Each number is 500 + 40 x the weight over its row's rms, rounded and kept within 0 to 999. Layers, rows and columns count from 0. Numbers have three digits each. The size before them is the row's rms in percent of the matrix's.

# layer 3 MLP down (transposed), 6144x1024, rms 0.055, rows 5764-5818, columns 512-639
097:536459547453523507526539510515522494579445498464561580484558504500488572559540529475459530501456438563523523467462492518465515529521433518529493540458553518494481466516591522460515523505593480513428464504555420498503573455539479592559501521468488482549473517490505531489477474467523551512600511555458510523443552480489514465487522487497513499501547583480494457516479489448521512484503
098:487524472544561505470474481423503448513496476465562488505529500461515452581558526473488525480441502461476555509523467538536517496499498488556495447504477485501491471535462435481510550509451546563445483559522505478493450463473500494467513480522539502510561576462525547481474573493549505464576477474473526465542505444510420461442468488458509528535488471517504531511451495495417490464529
098:531493518523485556484501448438483552537429488608503504563482454446483460486479508497493436495479504478492539517503547502502500484500494494432433541522471506507553454462552539467540552604565508435543439486560523493504486510480494528508462486465505519527573515525501524461552453489444533520570483460496539543510485498550511561536493551510480520520462436536475549551442564500515395405564
099:472436536538496581532486497535551450548507516426464514473553559519441505523546464462507432445519479461582490461596571505550528520510449415469507472474489494457477517463485524490478429453471442441461479455510515595446481510522440520481518414524433477545441494532494531399547488485420447452465523493507481518527541473464462501515457507530474507478474478452537550542489450457497478505574
106:484483477412480464497550541536497545560502484560505466451512446472530507548464498546489567499422460543462516532518469505519520584539489475512515498462531409538491565490481475527474509456562436511503504544538461417507465497535568485462504546512482532450508456472439472520513441494467470503498448515447493512490495429509498510502437545493537462563440422498490512504497568426506597537452
100:487513480562496499491510576447577493454460565537533537523447519482499567464511502516541435578529493568519480476540582524505494480456451555530470523511476482491503442520467524540478525500518528450520424505519544515479459531548565494472497497475528535505491545462488510489498495423499503496551543567564537499489478475480562504534454580474480514488433530557529554426465516514552544524484
093:493546511556507433501562473403576457503442542535478481523536546495471476439450550445475511525505476490493515480578480511528491501512471436548518545482503515543481533506496509497509507449494477443455451516556512570484468505481510493563496520487593415486508507510454515499498497461478496456475494465520430533437568505432573511513490511441527521454469465437477503564543552520570476402530
095:516481500496501481508394434444453458470550488432464525595504523520496543567492449551465516494561411431503478461478475509479434471466464471576534457504524517404509508477524385572482536481396402472539487523502530452489503538453492464529447475517547534468497461515535484513477519479485559502517489469554494365525506490515501529472512480547500491514496540462510509456571499477535514504450
105:445510565499486502436523540494477415471515482471517523429528520517564428536516493545481540476524510548498411472523568552468525560576544572407548514503423527488538491476455517531457473413462530470478542397498419481529521487379420534487481513554494526549534460453524496508474499584647445532483541440524479488469476497518460517504411463470464464516514494496534520516504505547446477535528
103:561475584533549476491491454485497490580462557532433472491542441448492512423486508526466616491444489401491458575540512462486462554461520509520399518558443519494466531418455486501461489455479462486494493532433470445492438498548486510474515496487522476552578551535551598497532482539520552555496445509501531557519554517474519553472502518499492400490508577471481504462489533465425461532528
098:430542553409498449468506483485466516516492491510528499521496482511439491494493538505526502475505508453498511519496453526530515468481425512531508438490474515442446517477463545517492458560525506456533489530449456568542461504531478464528489455576399517532453472477424462494536520515567497541440529495441492525474457512543539458548544503604528521481462545504519517433529441502444517457491
102:526478499414519522480496561546450506445503506547450470504500469487460466548486562555591537472468487433436501464527496539539541569552433519466589497488491560573522427446481605457497427531473575477490509487584522514445502519478466507482416515464588501470601523535549422486437474501552441491509475576501609498555542488490498477544557488491464549539531519528479448449507514535447477542499
097:502480497523464501493536487503466530511490495493416477500503600502494466558535511556515451481477532494500427498444456454448440484481542580478518584526544521550493535502506539467597482479541515494475536436495518528506526565531495467486521510534526491478513512421516486502472573526489465556543483484435447536467490420591532474488498515546422482490425475555468458529421487504534463493540
101:484437514419550488456480469467485505520569416487509491506546475540487471538558520455561565520471464476551528507505521522617466541493432465540513472427493555525530468445490547522467524449497481469563515515454482453555531441510580542514418527517462451530448469507440460513458547405415518550535494524525498505532431455574543494545519481516476498532499530414465448491475504509442524574487
098:471510538468542487586453412476590492530487540522518458514442433457510529500586402548432484526541477544425413469480488570467484494541475541489475494560502526467491506579489495517520511494485472547478575525459460464554461534547524502485585472523515492570473529492544451467474536546494517487478501482445487516561532512478519540464418408475497496583554514534448552480488451499527571485556
103:525490471449478484430550464551556547519503596470501426459455523474514463592556478516527491568478492544501409508414458545475467556471448495526514472443511541526562503450503471423499442382493491438460494475496440452483588526489463526466506484481596479487506548462466431496500498461518578494474473476442500550532465425461482452499511609550496492600524484532476583488528546476524569442474
102:568455597552490549485468561476520481521457500579628450575536531552509522500515528528477559551493535446523427473508451521518540515498515573514526533488489469490461514476453491486516585512529473495568498444413576568475497521539546451431538550493479506468468526486522507561479584524502485513461623541462467453477479518486488538532473550528517520450506463532564496478496529493512443501491
100:449512499468517523481504560569532469457509563486460547543508480469546501584443566539521460392516552535593480492468507521423496479597543489474538543469504529530512525507489501556520523509528453465520478559559533574471487485514528541527436536565531456506469479515476493454491480479508477527524460494500451464515506582498565537419546479526450563551498464489507528458496486560561531487526
098:446522474531567510517533503488548440468532541469456442447448556478508545562485446433480538518562460504508496545550430462487609488533537520540510528546543484606510567559582515483547502489511526479483404466459479451567494448511556436536482523539576520540541519542477466456511421503467534483506497464512524555571553484551525459508470527456549485465503529447446459523568478460536508435503
101:485462552486366460538467511498527416494433563449531448481532477450446500459491484559413485525480554543486517492469509534510479468532521496510498407529506532434495544437536520492547542483403472497503440487540470498521509510539482506483468424484486483578460500529435506451461478501425442430527469444493461491522505480515491569519585532438490489552496550541569525506474452496472487537490
096:520528466508447532527607477476459456544510528499547476552470583472486515541484508416421433507450510429524493454495440522502475508442487435453502512498452536491462531445530452507533528491528494538451428490405573514489398436490461512547536528447431465463491493442534538502500477470479530583470497526519442503520484511490475446431500472490564523571472496493467439480452487549605471527513
099:455486507499529589469541457467480488533452531537575563391491503481496536500460533498478561482467521466521539519520548556522512454532463484484522512540478511556502560532488483498499460439513513548510448513541599508401512484473520457506482459563494523485564529523466524593513535515493492461538462534515500449464502461465557456451491560550434538556553447479482475448471557555525441474516
099:460510511513474503509519481487513495534477505537497461510487511524468496547445507465526495450488466553527496547482511543511505462510522540459509481463450566440436573540477515424467480467518532549502510453524467489557539526503506527429524497480521546491483531485498487554535511567458569539533500510429516519490485495514494546531531483539537501564458567457411460492513507565515495566544
106:485489503534514529482492450514459477548492565476513507482473528502522476584464541409527500513488566530498494560542509493480561454531474404460506472543476522453523481555454530489522582524521527527525525467494522522507508534429484451446467509467514477498553516502521429460581434487497525508474504488453471470456449489454544459428543475549490518435512469419516473499511465510542497599440
105:529470454508501523488506505521530498517408560527416464529516481533384486499570474420506452437465449535522486602531448544438507467540449590509388503496459500503516482501569517460521466508527456505479535509471488470490520520561479491556516555449473491551517475501465504496496563521498501512579524460490592447484524488462448448491497487423478504571495437493527545448504440491515545491474
100:501518480516419511441521392521477515553448508502552511453464518536523482455545551470542527510462495432429485511492532557467418519470508518543450546554489475503505509522556489495440482506504533532451578562526430470527446494500537553513462528488584513498448477527430506562466523488490515532479565491511478560541474547473457473506480498551450532531564585568503466438484509498521453480525
097:560513468553471463508453550570457544559487555473537562469521556521522491465481514511509478493572501485445467512461493464495503538465500548440434524523485544516434492468429413522410493566509490444472538438492458581493554483500482546452461515482495510475460534505510475462471465478483460516504481521505464488479520498497469607471430493552464487484530539497553570540466524499523492496510
097:531566468484498483533516451512502512509492493521489469490486443433501487497438526539491542495465525540489489492434499473521504450565486507561482528465567614463542508532496512479516524436518470485500504514479552562512451447490487436468492460507544547419516478530522522470501529421481535454452538499483421495565494506532423415443552452555462546426482514524495468499506573547489525540559
097:501405536438570499592510547431529530451487465455503477512481470499544550473519594495465510484490534532516509527500464561507523506493481486431484592531483481483492556418545548478450532446514548506511479514475432538463483467443499554497605517426453536446429543470499445490539448465530511463562482515535550521539495515534436548502487450457534421561554525480465489485535422584576481558492
097:422506478463510491533518535517457535473541596480505495557430556589546436534413532485444537469489470522486512427524503548485494498487496489515513484532447501487487505502537533538549518488496493444520498473523503542509461493470578475503512526601534527473518498525503465474480522462564545534559543442508513485537449600487502523503508488503529539472493524533478464397527473475516589451528
097:501517489449599513468533425475506468445466551525488532504519520447464488592458520440446459506500490469435461515526529493551459457515475539467450527556520430505440495495505524535508518510518498518518469506586492567502548439498484527514481485516470467500583523471517496506575445468537473415429460504458520505451443478487490476535445497547506500519537484571512547584507519467474480437497
101:590488476513519539507449483462490514504561413496475535506502490483512484541480542499470517462428465455527418553497547458481556433532459595484487535523459516487544519552432510532520462488556471563500528429501569531495500510467513485486483488457550523546503494432517473498529489545481492471490432481459533538531566464480528516522523442470451538535526481521505463516482542523543528510575
108:520538597459507510445573506506495496518468534513509437409487505550517475514490482526483517542438544502588501495568483570513534519459502536463496511486472524491485499492466469501501400534478522483549422476468506520438460509497566504495509506502546522484538507514426508553551567480466499447459443519533552533507570456513451535442527495451448528502458473533536452509550490592519537516515
100:498497491473494446527481462463493502514550475546497466587490521520514481475465539448473558553481515513485523517506522481467473557499533427461474517485479501450524524511539524506494562448563554467471496458541455539526477487555482476458460527502519440497523503434507485548488454468483517536516481477594579557512522570551485553550453523568463499550546496467511543471447472549513582472532
105:495530532482527478513481537482469522535448542530554409506499468480420607477497522518499470503510510492536498469572516528452504478516562446488518486532473465485461482439464582537539439566460549485518484475497550453523500557519538555496490530509408544476544486487510481462421461454510472481450500567476545504569457500460498479460433506481543449465495483458560478504451540463467483587437
096:519553450432475571434514583461530450472500452514518549477507486522534527531484476486428453519464470459530469524511560599479520522488547530492487487513475505444493466524450489518597484540478553534526548444536602466480452540437426525586478490418481553594456510564473521502489590492475487505479524519482475495443454547482471461488458513551513517527497525418482575433501534542565469536472
102:460478504478529520516469385498657492542513560531480528485457527439506512572525458455506527524492452505600473499439496501510517512459470475474555445506494548471499490508517546534490487429551491575526504468557579543521522527510455416498561539476459521576578455485488529493553415493509471459491502477506500501513508528505515480546465463499443491497430498542562419546519444463477543417526
099:577486466504555478552551504446500494460570505454481492458498497533561481459510516524491475583490506449505451458468521494473532457513563495475542515486570448505455488454453499522578487439491483437402566485455520567463495467473386459503559532516533544517498430452429538487445442523453523419550535432521477478455462440541562442544456491497532507471503520536523527512510521473455518582435
103:470519474466574530496504527497510549489553482448478518464539533446427553494508496440534529452593469515468544510468514449499475516496489478471472550563486505495482499456533432489539474476525494470506533395553502466520454493474470470450481593486537426569446445449559514563517541616532560525529454536470466460510485506543421493455533481522456478485509461507457493519454453443486503518433
098:515463437543445437503423525476461558437487467496492527488538514433566506503515510509515506466558596522577449582491481540473463480477558514591496380536440492540414498504542454536450556559518507489485466477534559564513524543513478470499555544439475501507457512584511465591500498552555551499403534484530571473525543508560502490499491446462545510512485478520437462477467591455530446526489
100:454553507552534531519490467490564518475557530519530516512489477439480482484443466514482496519496557509494502502498503491449505503448530505524567487495464453464532484509487564467532442554472539534518508506523546455550489490449471517506480462477432492511560512498470493530527547465511509498469477543488495470550499502502505497513477525507594460504495514498457470477585520539466553390547
102:499492352462495504561532520514400496512506475528466571464475514476445496476540498494500534440534520540502516481449568505495515461532477477591511518525492505515461431500497521535476488509506480455483510501531513508485581539496540496558588559493560424512494508453519458529442493555498543541515502514570480479467549513459450486536486511469554529521539536430477458534525507537505450479520
096:442452523459457523456473475509555516486464490616426472419527506530482473463576484576476500493460554482487476492495496532551551510552504543458501559479506448496527492494602453515457619471519553480540497434508445481507510560489613522538521495517460449509474531561522509522503538466448517527488495480520449549512452461525511486456583537522537477456500450539531472435481530486530571496397
099:555535466530507494475467569522518422545507504486444476450482483552539437602505437452545471493575514519523466500490544537487537514520429523509529505407544527537483574423476470538507509492468473433441455539480452496511471553421503546486538479489506491499504562532477497414542536493515526438529512494433589563461446541477419581438470511500551562608453541462500510526470529447577563457462
100:540558483468514536437512498421519476467527488447604519494514511453540485569437506547487475486529528540485455502536475542397473435533549492461554458531521535571539462475481532583403475501503432508473498486539586568517472506520532475453508481532547501469495471540543489459464488554446472483485471473579507552501488510457518577531472529538530446434485420521535471543502540415552415447395
092:493519506457454459479511524477491465521507505487553487477555548526404490530515554512442512505541449521554475473501413453505485478500517453494489505507541449583417572496496506497533469475500523436447507506438543542477463419510504497450552510493415453434556503487470435498459546471464469474430523502513483525504471499478451486580470468458530525458514462426511441592473476448528576482570
094:503462502526526591477420517510493418464491523508531464527458467521530430503448606516460481514564484432440526483454409501547498524498489555497494507401478514476463472502530532461575523583514502601434514427479493531499569476481517547527509488474566556486437448522562467491548498516576511502466512491577455528532517537411532571482485439506379486491502470552477575458439481508467482520508
103:476497479458506509488519515424500524458568452522570533476557507489504474469490473527545425623473481523485485477533553472507512466498557478474546592482462445483411575490475520481521519483512561415513520547482505406538486523479472549481500473435477498485473514494453480461463510501490502512552522562510509479460556412534502445508495542449506503578447430478518535488537451490526525508513
105:534565467547433470451534565477488495515483525512505469465544482530533516518479524470485507433509505494584489452529511502547446459443442538482459486416502473507566481452467486511477469488473528497479553520585519508462447515566476557496506523517490523509517488460513469517420569508503545535474541534488538542508521469542500435517513526505505514431529520529547500550489523457449458475499
101:468540479444448442513529462494491513426458466518433492526445454478435521572521512515496510495497481463486494515577495531526493485544551461444514466488522486465510556558471432483503482456488509484470469512457478551408520530492459522507460490467463546497456481529479505496546482506479489443543468478399538543423540443434414491418492527514409592476455527446542483518418450507565501473520
093:494453468511575420553455523523472478534514441449532590482495505486457498486530531492568442541448471444517459458519551549498483469403513422500563509450477527506447540490547389529531453542409515472485449560484459522517464481504559554516521542531505441442419547549459529608492464504494572484545471472485518479465588496436483495554473460451498555471493540452481473458567431460434532480571
103:511469517488466549533491467499584542553522546548593504504475436634508454476449424482535545548486486423554433467471509501443490539452483520495490507515461495424531499528542544505495430494519469484500519575550520485434421501470463463508484502459476509534483551488544558481506461528530469524523518461458476552462456522482480484574524547458480466512534421501530481482419481561479529567509
099:524497565448471422499504431491471509493558511465519461534455560481558581431555504547536460557489494514476476424489560473517516444441479576536490516521399455525523533520472482521596481468409454533544506456458556506480504524546537491510552558541445518518504556541430493581523496564518488504496559505543520482458478501519475540521435549494550511483517474572533459549475523524521478504449
103:499561531502490532499576520489511522527596512500521517482572430460506580553538447483511518461489546526388486482522487513569535482525393498552507500458481587467504487574479502458496462572455436481533463475484473459527539471499539555548509472477472499533498531468501491483485525515415512532528508490447505509582538541520490531412503527467465539435493497505601491508474466420459433540559
099:487529496537487527489529413498447463488563476447505544571487532489498494459461485523495555490465491472469490480490506577471509530448544438526494455496555512510486502473553405517494471505473438434464543476496536450461530540563502517566489535499531441470456524506547452569471494451419442518457551546558478445558475395524518523479471486511549532518537473634470489542438493612524486511516
# layer 3 MLP up, 6144x1024, rms 0.06, rows 5765-5818, columns 512-639
089:447556442411459495507560478442568463513497468513460494510572518528571529512468524519544449552458497560507442512443515472458484465520534503491522523443504543449516555470565489531464481545477473563389565509495435513576453552505530520440526469521501375553542523480563477517556471478452487505473491461520507515490531497544502506478520503474552548548479535428488495472490528511470482487478
095:515551494552495506539587497493481477436518461518485580525536513461465476456468452488507551540574502512452519499479437489529461497479514484540544431476460464460427514455460503471512410442475450516545528468506491512462566541567506502529543507506536457492483506455587526458465484505446529533555496507490445500561480564460551464441536493478434568429503523512571517461523460486491537498470
089:476441500457458525609510459445557554555514517424516404520588466489489418534521530491534522385555489534485494484526513498546508483530587455572510469387514448508486501457533481517461434512472518462521536487542486519480493501526490396490525485485425561436407491582533481437548483483514462528514562468482504556473481469559582478451519564568458535506476503587521518536483546474459553462536
098:501515469547525528480456472613475526434511367497455488537488513570579536517526476491504533495577445468505503486479470493551488516497491490536520482449520481510472509521569442512553467528487562433584514459491560453540498519479609539482509536502548504587511424494553525563537468473524482503454511486558530486548504510515448452544482503478512569516483523458500442474465483506445554461560
101:527538534420612524460562470540524605495525509604560505544525483487443553581470506422488496506461515449555508450454506466415569530440472555496537574509492427436487453452441501470454472503499521606541498503541473522466456545545487504477575498471536536482521493492538484559540507511501486547507527578492497461473542479502559531498465403519596466480489490512463588587524488502486436474442
086:477572517491497433499478522483445520509557480488456519466494443565569454574518584498549500521469547430439475482570462446494549564519425520473511538513455463448482530499431517472474463474564552486492529481543477522546482513518447506501439537538507493397587500516460451507518540504509499497523551559479424525516535477539511483487487519487517509475518514532482478533468537470512485462531
105:537490469477582513543483529519497516498526502508474453486494455574451453508499510488494468471437572499492469495525509436523407501516451517486491457557515465539524511476427562577453494493551510479522524497478432531503477544566505564521470503462445456420468565465457483502459502452471567466575550543576577554612451466490479500476604497465539499474479468496539480453522367520498507488507
111:504450471460500453505478499611488520526488523482516468493495536505480503480480433472552503507507595486524495580427505433537501565446524582502509511519505510476500446547567547531594451545519468451486452470472539492444493495534512450486538476521519499512507465520459520533489510506495477470472590521448462449507544532503517479438496448495460503549495514410497471418512580522508414446503
105:597512513529552525515494504462499497434468478525535547498464485494616545445509537530560475534511486543548477415533525496485524556536529540497477552420517534456500424468496462529489565460459482503494508535492513494531543497497505517568569621482506430516541548509527504576542485502492478472489532527530466538582506473513481429561503431475503491526536480500515485618553438476589506485488
091:565466469553567474469493506489568437534479421532532508545492521483533539519483534504501539473488446497502514487560452434491515500537456422531611460504508506501546513628429496439501524462497429438439472462482525467582447460553471542547516541513419498479493530519476461481443554571471438528497514552568501523575568471555481493520530523559520494446474602511503477451495510509489464453497
082:516456534447462512564568479510580523500502483546452506498493471492464510538551502559499524529470506477436478409392559486569521422524479474523541556534556545420514492458471497544501567501501437466464499444494521508435528455549524516407500525478484583504486539506476505502494423522504471438506497457559548439571562460481505511539525504405508460514510524485486548549487521591455509493546
088:539470560529540435501452482488476508461467493562507449566487459417534539422508455535429537508495503480481505476557486438445482510475580520437473490504531645502506514460558521500501466515467455545564493520494485465476554477386518442474487509509506486515447464446489500497470489506460517470498536515474518454494474449456489523532546458484494474491453566474485563439504559555566500491538
090:498480486448460472553479466507540586465425535512506490517456447511557515483498456480425482497473485439517551442416497460404554498515529543516561542541524527452492481508466501515526523465517557502514541500520540514487501515538466492515542476472475534543542498493454441453593502563514511502478457503553469510473536579514465456502489536588567545488530552522562480458485505568391489542463
095:504540416502494489547451519512558487515540479473512480460510567531484490520466492505528492488586579479479546488478524483437565540530588437547442492532479483532437468460543511532482435461508552424530520463482524541527503522565465485505534450441489465476473452478490545472452489522485495449584461553510462384481449453479515528469463515514546536533481520528526555520516496534437494543514
110:445469476476537548505498493494577437521487509525493516578558508542519480529553491531521501561458503474476514491522485466483472505533597524493476460475513520482529506554545464482492496506578577484498564503507424478541537475491553491537565447488534473488556512490503507571475482520506540485509559512553581493579514491496491546488461455525486479517483502494511518525471577485481483473438
115:431492526410500445521497502538557444507557443460517493501526532524406492528506532500492515452539489494545540446512480445492490484537484495487527574537466494458473495441489547527510448552441502528511486579449462508466478528476498546526490438520544469477522469527518413450538512483453499479565456567524435542352488422428496419480483519513442478455506496500410551472508484519592494517519
092:516460511542560556453503612499525501462509506519479448503440498511471498519516474553508514482498455489466522479409548422533492453522568582491510472504543399454501503541560474545452491510515439458537395521474495492498524493533529492519468485501504517438532491473546495500511508474444501539515465494563517543550539515564495483510437444461451479502516555482545469541434533487431542522473
095:483528498555565540462434480524459511487591494455423519468501406500502479482503445434494481494479479457370475570532532581586571416508550509527492474464511467519535500486467485503462448518500501462525520453537444497504534514446472488410505510482536532578470519511481445479410558506491513523495503553542522507492509458504489456425492450512498492503528520492423460477525551482544519524487
106:492549522509387537472478511590464546538520522503469482510517501488548462515463484467531456517522406476478436512544503374495554524501457495420501504553492476581453520474511450446475530468493436512461488492453526514483472495495552501567472512472537488550524532535550530465511454535522495491605507514461473512529398542494490491492457570415583535505475462490498523558495504458476504512465
099:436539553463476458481419486429492498499507510507517529558512462471525555501452564469473412543550564472394450445556505509549461527461484560488509440496467509571516514520509481573504524480551522596450453516495516437449513486465483469508478477535551484403545537505476509491469499506546477429556453477456586445432554455483424502551453520504463630543526479572470516477498457511441507536485
096:423532578476522509439504527472468494469522482472501550420546493430465485460486549515500452489483526559554516435470494511462504503469441403513555490524501490516458421477498592482495466507440512532481495530435531500506489513523524529600435574537474573430553537515492551476544422530498513494623513534521503515528488527505444466505445482527572488435532570565468468480472469524474572499451
092:490441493530520509530476487508508462471406489534492477464523475501559546502534484477501495463508430362512502531555556452452528525453511499463602478559527559546539469466506508422463589530452485505531502545601476516523493520573494468552446541519523482479484480514522401530553416481533523506452514401502462563485540493453527518548477553469527486456415546489508472480437494497518425431483
112:513537454480451485523519526536476485491541435488559458604416533495484429572450498405525527431526504516448538534527557470477469489509523485502481495540428451458557497557499577485512487537557474527459501538450451522507497543503500477449474604459561434494502544538539527481486512520536531528468537598512441554534520480399543458491542488509497535516543507505474442456550481455467570468398
111:499499479472463518615476528558486460532479547508523540510467529455494516443484484571487480547453497538538524500528568575546549545519458506527505469472505484530502564497527552490382475488553480487468557438475496554456448495456492475511472484532580515530543581517556475484538573513516539440481485459543483497513494503487509423492534435543513456488570487500469512511479508456420489484527
095:550482480528488451511511473522479487445506420541501438495443469495452515434522545548445486469491502517508519588480540514398498505511455464559493496536443489559538477525546497457472550528421488589477493515549490535482488592429470491551509502508530566481459484457497470519468492496519522511494474476610615547504578504495503561469500502539484532470501539514540544402471442518530474508500
093:448554487514447473476503485544493390482448424517522506440532522429510465511430497438590546510501522447473565491572510390545518481450511452447440502461465522531484485475453504541471547476451504506480526469543500557408506477463488527544477514484432572477480558550522479432475478501523379490474478472549544437497497566487533461450476546449465459526523442545486516472535520511512473453437
100:443476509505543516532451492468483416480516494560460503546522542545448536526480432447466482467553461548455436518507412503476482506490503557520478461476534500552460565483507514477509512486415433512512511532506506518533517529494490533424437498431518430476470479466486481504586552413520580579509534476469519506523549465468583446425542454554509492481500468498518467470506539491539477475523
090:518414485552455450472531409445513458534558592517547506526489528482459492477508567543491466444482531488592532474532474604519447503523489542556448467573524484512461421531544537515472527535499529515535476526530535545487512535469514490508553444523482560510510468508492478523516543478489521498531519565562510493401513456396495525494454512569530529470495498494520436549539491462494529567438
092:531543529461570434490556473487414478510457487505475434477469503503494467518481565481476408450474534455475492517510569509497511552494496472550433542499528450525486458587486513458501493515534568508446472481477567500515501581456530481554522488556540439444501440486627467534495518475536512528524458504507473516479560474541482513520506461518503524489431526537489469391518497555601466449409
096:476522521560538571478546515562511488505488509511531462530450487488552589584476546547441558530502479494439520506470553477493481502448487455469539490515453505507500439582480586517453445461484505540480485550467504516535526491487545520553523487536454530510509481529542456455452483539456487545528508498536493585457514442448474532514475568456523465514514521507562548532470512470464444521470
100:422537516540519495502472492555565572446504497522511536473532522514521524465487544503513553540483498538476549528512568518522459527504453437562469462558509539479464518521517520508464485501506531518505512488492392498478549458482445565542585509507481470573490517536487552540516504491463435525463550525508572487489452454494479523527443512525523515484515489515536531589533504482502598522416
102:411476548554485526530478463526449560547569477475498513458517494484521523483506488471503536448478484530462502542549409485501564516540507461559500490477473547612479502493526453444527480541503443489487559546428475543453497499522537494519556537410488483486463506541414535489461509463541543483445416540500496460477543495443519489504543464504484581503519509505476442610532559536533534496470
097:526434468514437437553452504447491469576562479430481644437477496466557414568518472493536565459501454551516505542467501477487504483471526505468475510511407506500523465533467489497522470467502461517506435562494484416481461531464494538484428428561518451523489540513566536488524570448462513479474529589461457515507483535448451532508511557495510487525443511587516497505505410472486472442500
112:558512440480539494422491503514496494518484576496503460532420485463407445535482529492527449422442592525529545489547482461528409544570507521466581564540493555498452531561514532515495502550552557482539496465502508539571488522484452484539520470431452508443465442540494512511463469497553553507438500516525482598548460502530508550474514484508523506584553492534500500494423496521488488535424
102:528515434479443508540531528500505441446462522445558419496522605534514503531437473523498516529513522509507509425573530527464567562479557474594518525499503515457458583509489454515533531541614541496480574540454556444448486497523538595474618475524422537519494521540459548499478513472574466558523434427510539507541497497543470519529506534453518513481492503483447546474463586524436580569521
106:531505482541563511442478481462498482444519492535491549494578488505531508463536518476500487504508532562529489532495503518502401481544563483484499479518500558474574477524510472522526529515522515556470388399483493480543505489515569508530527525506515590491564447474428500518541488466522532488493490483528490555508421502482525447468607430491484554421482536508447514452493507451569535452544
098:544489480505494524449501541536468509549498443500509432452500441456470520465512480533504510550530540560471532497515465521505521497485577440524489467564495508491544464403448535508478522443509423524477494523483459433499459495545512409544520478477468511421437574492435463492451422527409517534521511493481421573502506438509517519571486487518485529497517540415488525514474498537604574542452
110:482497545415506458515543453558508499437548489548472475444540434499544547612454492478540456557490454491480461505451538511481519483488512519465534470574528478517462483521454554466489477491515482447490595547480542554544584557483463500469467541518565460599507537521630466521494516525501597447486511487544550482553467412593456502556532516443471481512486571504466500569464510462402481410501
095:535489497447483440524547503493551555536525493465571546518539462524491519447425492455515467412512541467489513494455520513519520452524481541513506595402560444458505534545423512452439513552457491447480536540503551523490491435513466489510472540514387486517550481437492491477454512442534494528496481482486492488540542486532481515487492504466537479432483469544478550513539466490538467520518
097:522477464493465586480507501498537496560499441540467576440517518576489505556523476491506493451552462513523523515570554407419498514525442521495536453531533548449548485495487528363485484472518550471464485501496511444568458473506490481502419472508543557611450513472451448548510519502487544455499457459484508504496470525539484425509539508487478501523494560539545530494443413440567509478558
107:522565508491546447537445526480529529454525496555419570576470492463477491409460462517592427481507526536475571509514475465479463469515534582411481444449514471560517439500528487430555539450515532495516461461557463501490457515551461474597529432514481501479534491504467425426450535503535478563512476512556441476517425481460525485518553564479518515486543502528550490556514502496454559487518
089:550581511470504509530540488516477491459494477518469413515481505456537520514502488506501501507511477556542535573451506406507618508520479483546515499530452535479431487473553477495463545453513474536568475573548490469470498497541518519531504368507503449494472464510462520506532480487487437452480457495491512458451482529510530519479468581514457536527467545557565458496509417520475467545474
106:443523512451448478505506513447555507451501517595471363425450511501549572461525500468436565473516553491398519484486480503499515468529418538502494505492465564423590455459467511472423539457514524539482492426464451482454471522528437465520445546526476518514521477486504576497508452549477527523527591439514454520527473477462502471438453438424554528520509519581566525515520526473410519514583
101:492442502438566472572481569540419521510467520483490490507487493538483586397544501539514513528511497471558461510538517507487510458584456503510456460496451444532466509508427536529531482483515574366531503499467479444514468484530519572489531506483498485565497483533545542469495480420565495478455532487543544435503552484546542472610440494433494502564457531485577504509488542496522497554502
090:451453521559463434475621511483496511512556514496553504443472466498488463540500570479485479501486543465408485467468486506458523523543449479460484532557545471454496499469502526505511522495458502454494550442527528479470451507504523428483490501524559588400486427476514556494536524505504454564522447450460500467537549503459421478505475565539546568525510474464477438589518479481492433516526
085:501568564536480482524484511467568445505479485529495528437483487468490439531517531557478551563488518446507484511530497435465483488490459514497429530444568472491474529560488505465558489523544509530509509441499458497543512444553508503511500479505565487535505447492519476544407469517523472581452508520534483448460526501385527516484490496509468569555516440547521478516479501449573493452475
107:520479437473541517561491494536485600445469463443479468489544568539510476509479514469459451471592506516512506581498556509482488508503503504511470449570452430514492459512480489476505505523521488512579547450531424590506507594461510501515482443486411477539443547451532489500527550531519521514442473447537558507561421522511435597551527476508537522509504536463507501441548551490490461445451
102:514405463497576534469560471521535517558515603539444546478429513479490519500540536516475526448502535519507560425488549582453445507567477473489508521486530549499528441513470542529553518483513478534526447509555497534549480496438597558468499561499560441527510485535520527572485527555481534541496508504536540496544465466505443569456459434543485497483451602529551474421525475535607504532507
098:493501483475486495516469562435488441517550484560395476593500547538486543515517522537481486398443487448569579498529483472512454526504518510552461485481509484436506530443570505491520519495515518440547556511520538556497533482471497432475498526457504503450534456524481439488474458544600516428495505536420493503475466503524491478496494447533513499528477474429440447537493492525478508536524
087:522455504527552432513485455521471499457433481528525497504499525481470578505510415511522469517510525410470510511484483556433578557502535513525515453530516532478508548433526508549520460489476508509493548503507493516463510509505446431488527500517587510454475443528450441511464485507479587451465458504520585401441545538598463507448485500427475503527530508533417455527480479550526507475468
103:366421550506512524487516519445500456536553492482491517476517561502455421475492483531537514492476494545477499490504495496487561465548494439496468513481549447534533487550538520544464478462517503488519475454472498504519492498522527505542493479507454465516553478540471522502483484495560381438516469558511572534517469547525489473554468532483518600497492476513563486520537534554547560522500
104:480454510596516464499546587546434464505458465515448538482500495481429505561482465493466571510444462513523485558551494438513512508574592442490487525466425567520598493547509579477609505451507516476487458465457510517466502424499560574445578432539498531497460535513487528523504533543572483542501464462534524397462485442513476562459465469492479530493492489518461545471416537498471477434431
104:490541512472534547492469586457502480492491476521528497494521512562531502446478476538499535476497566451500561539600483492465507488468467532449523470519469519599534467521513524475551459574527547481539531485588445509571501466545488443503486527581568444496431519509572477466454471513535493465489544550544573477497481492567478580572533461628528513547510496501511497458523498478581491462457
088:466464550546480478471511464417517526482472510484604556575469468434501489571518516491559518538517504537517485546488543598399504543539522568477487592470548466520516523475562453554528494487549529508497450506527471456500623538498470514504497524452595522504445464489485532470465504486410494441528490555493482432500457494547496536503526552427491477542530451543512467597487542480514476481514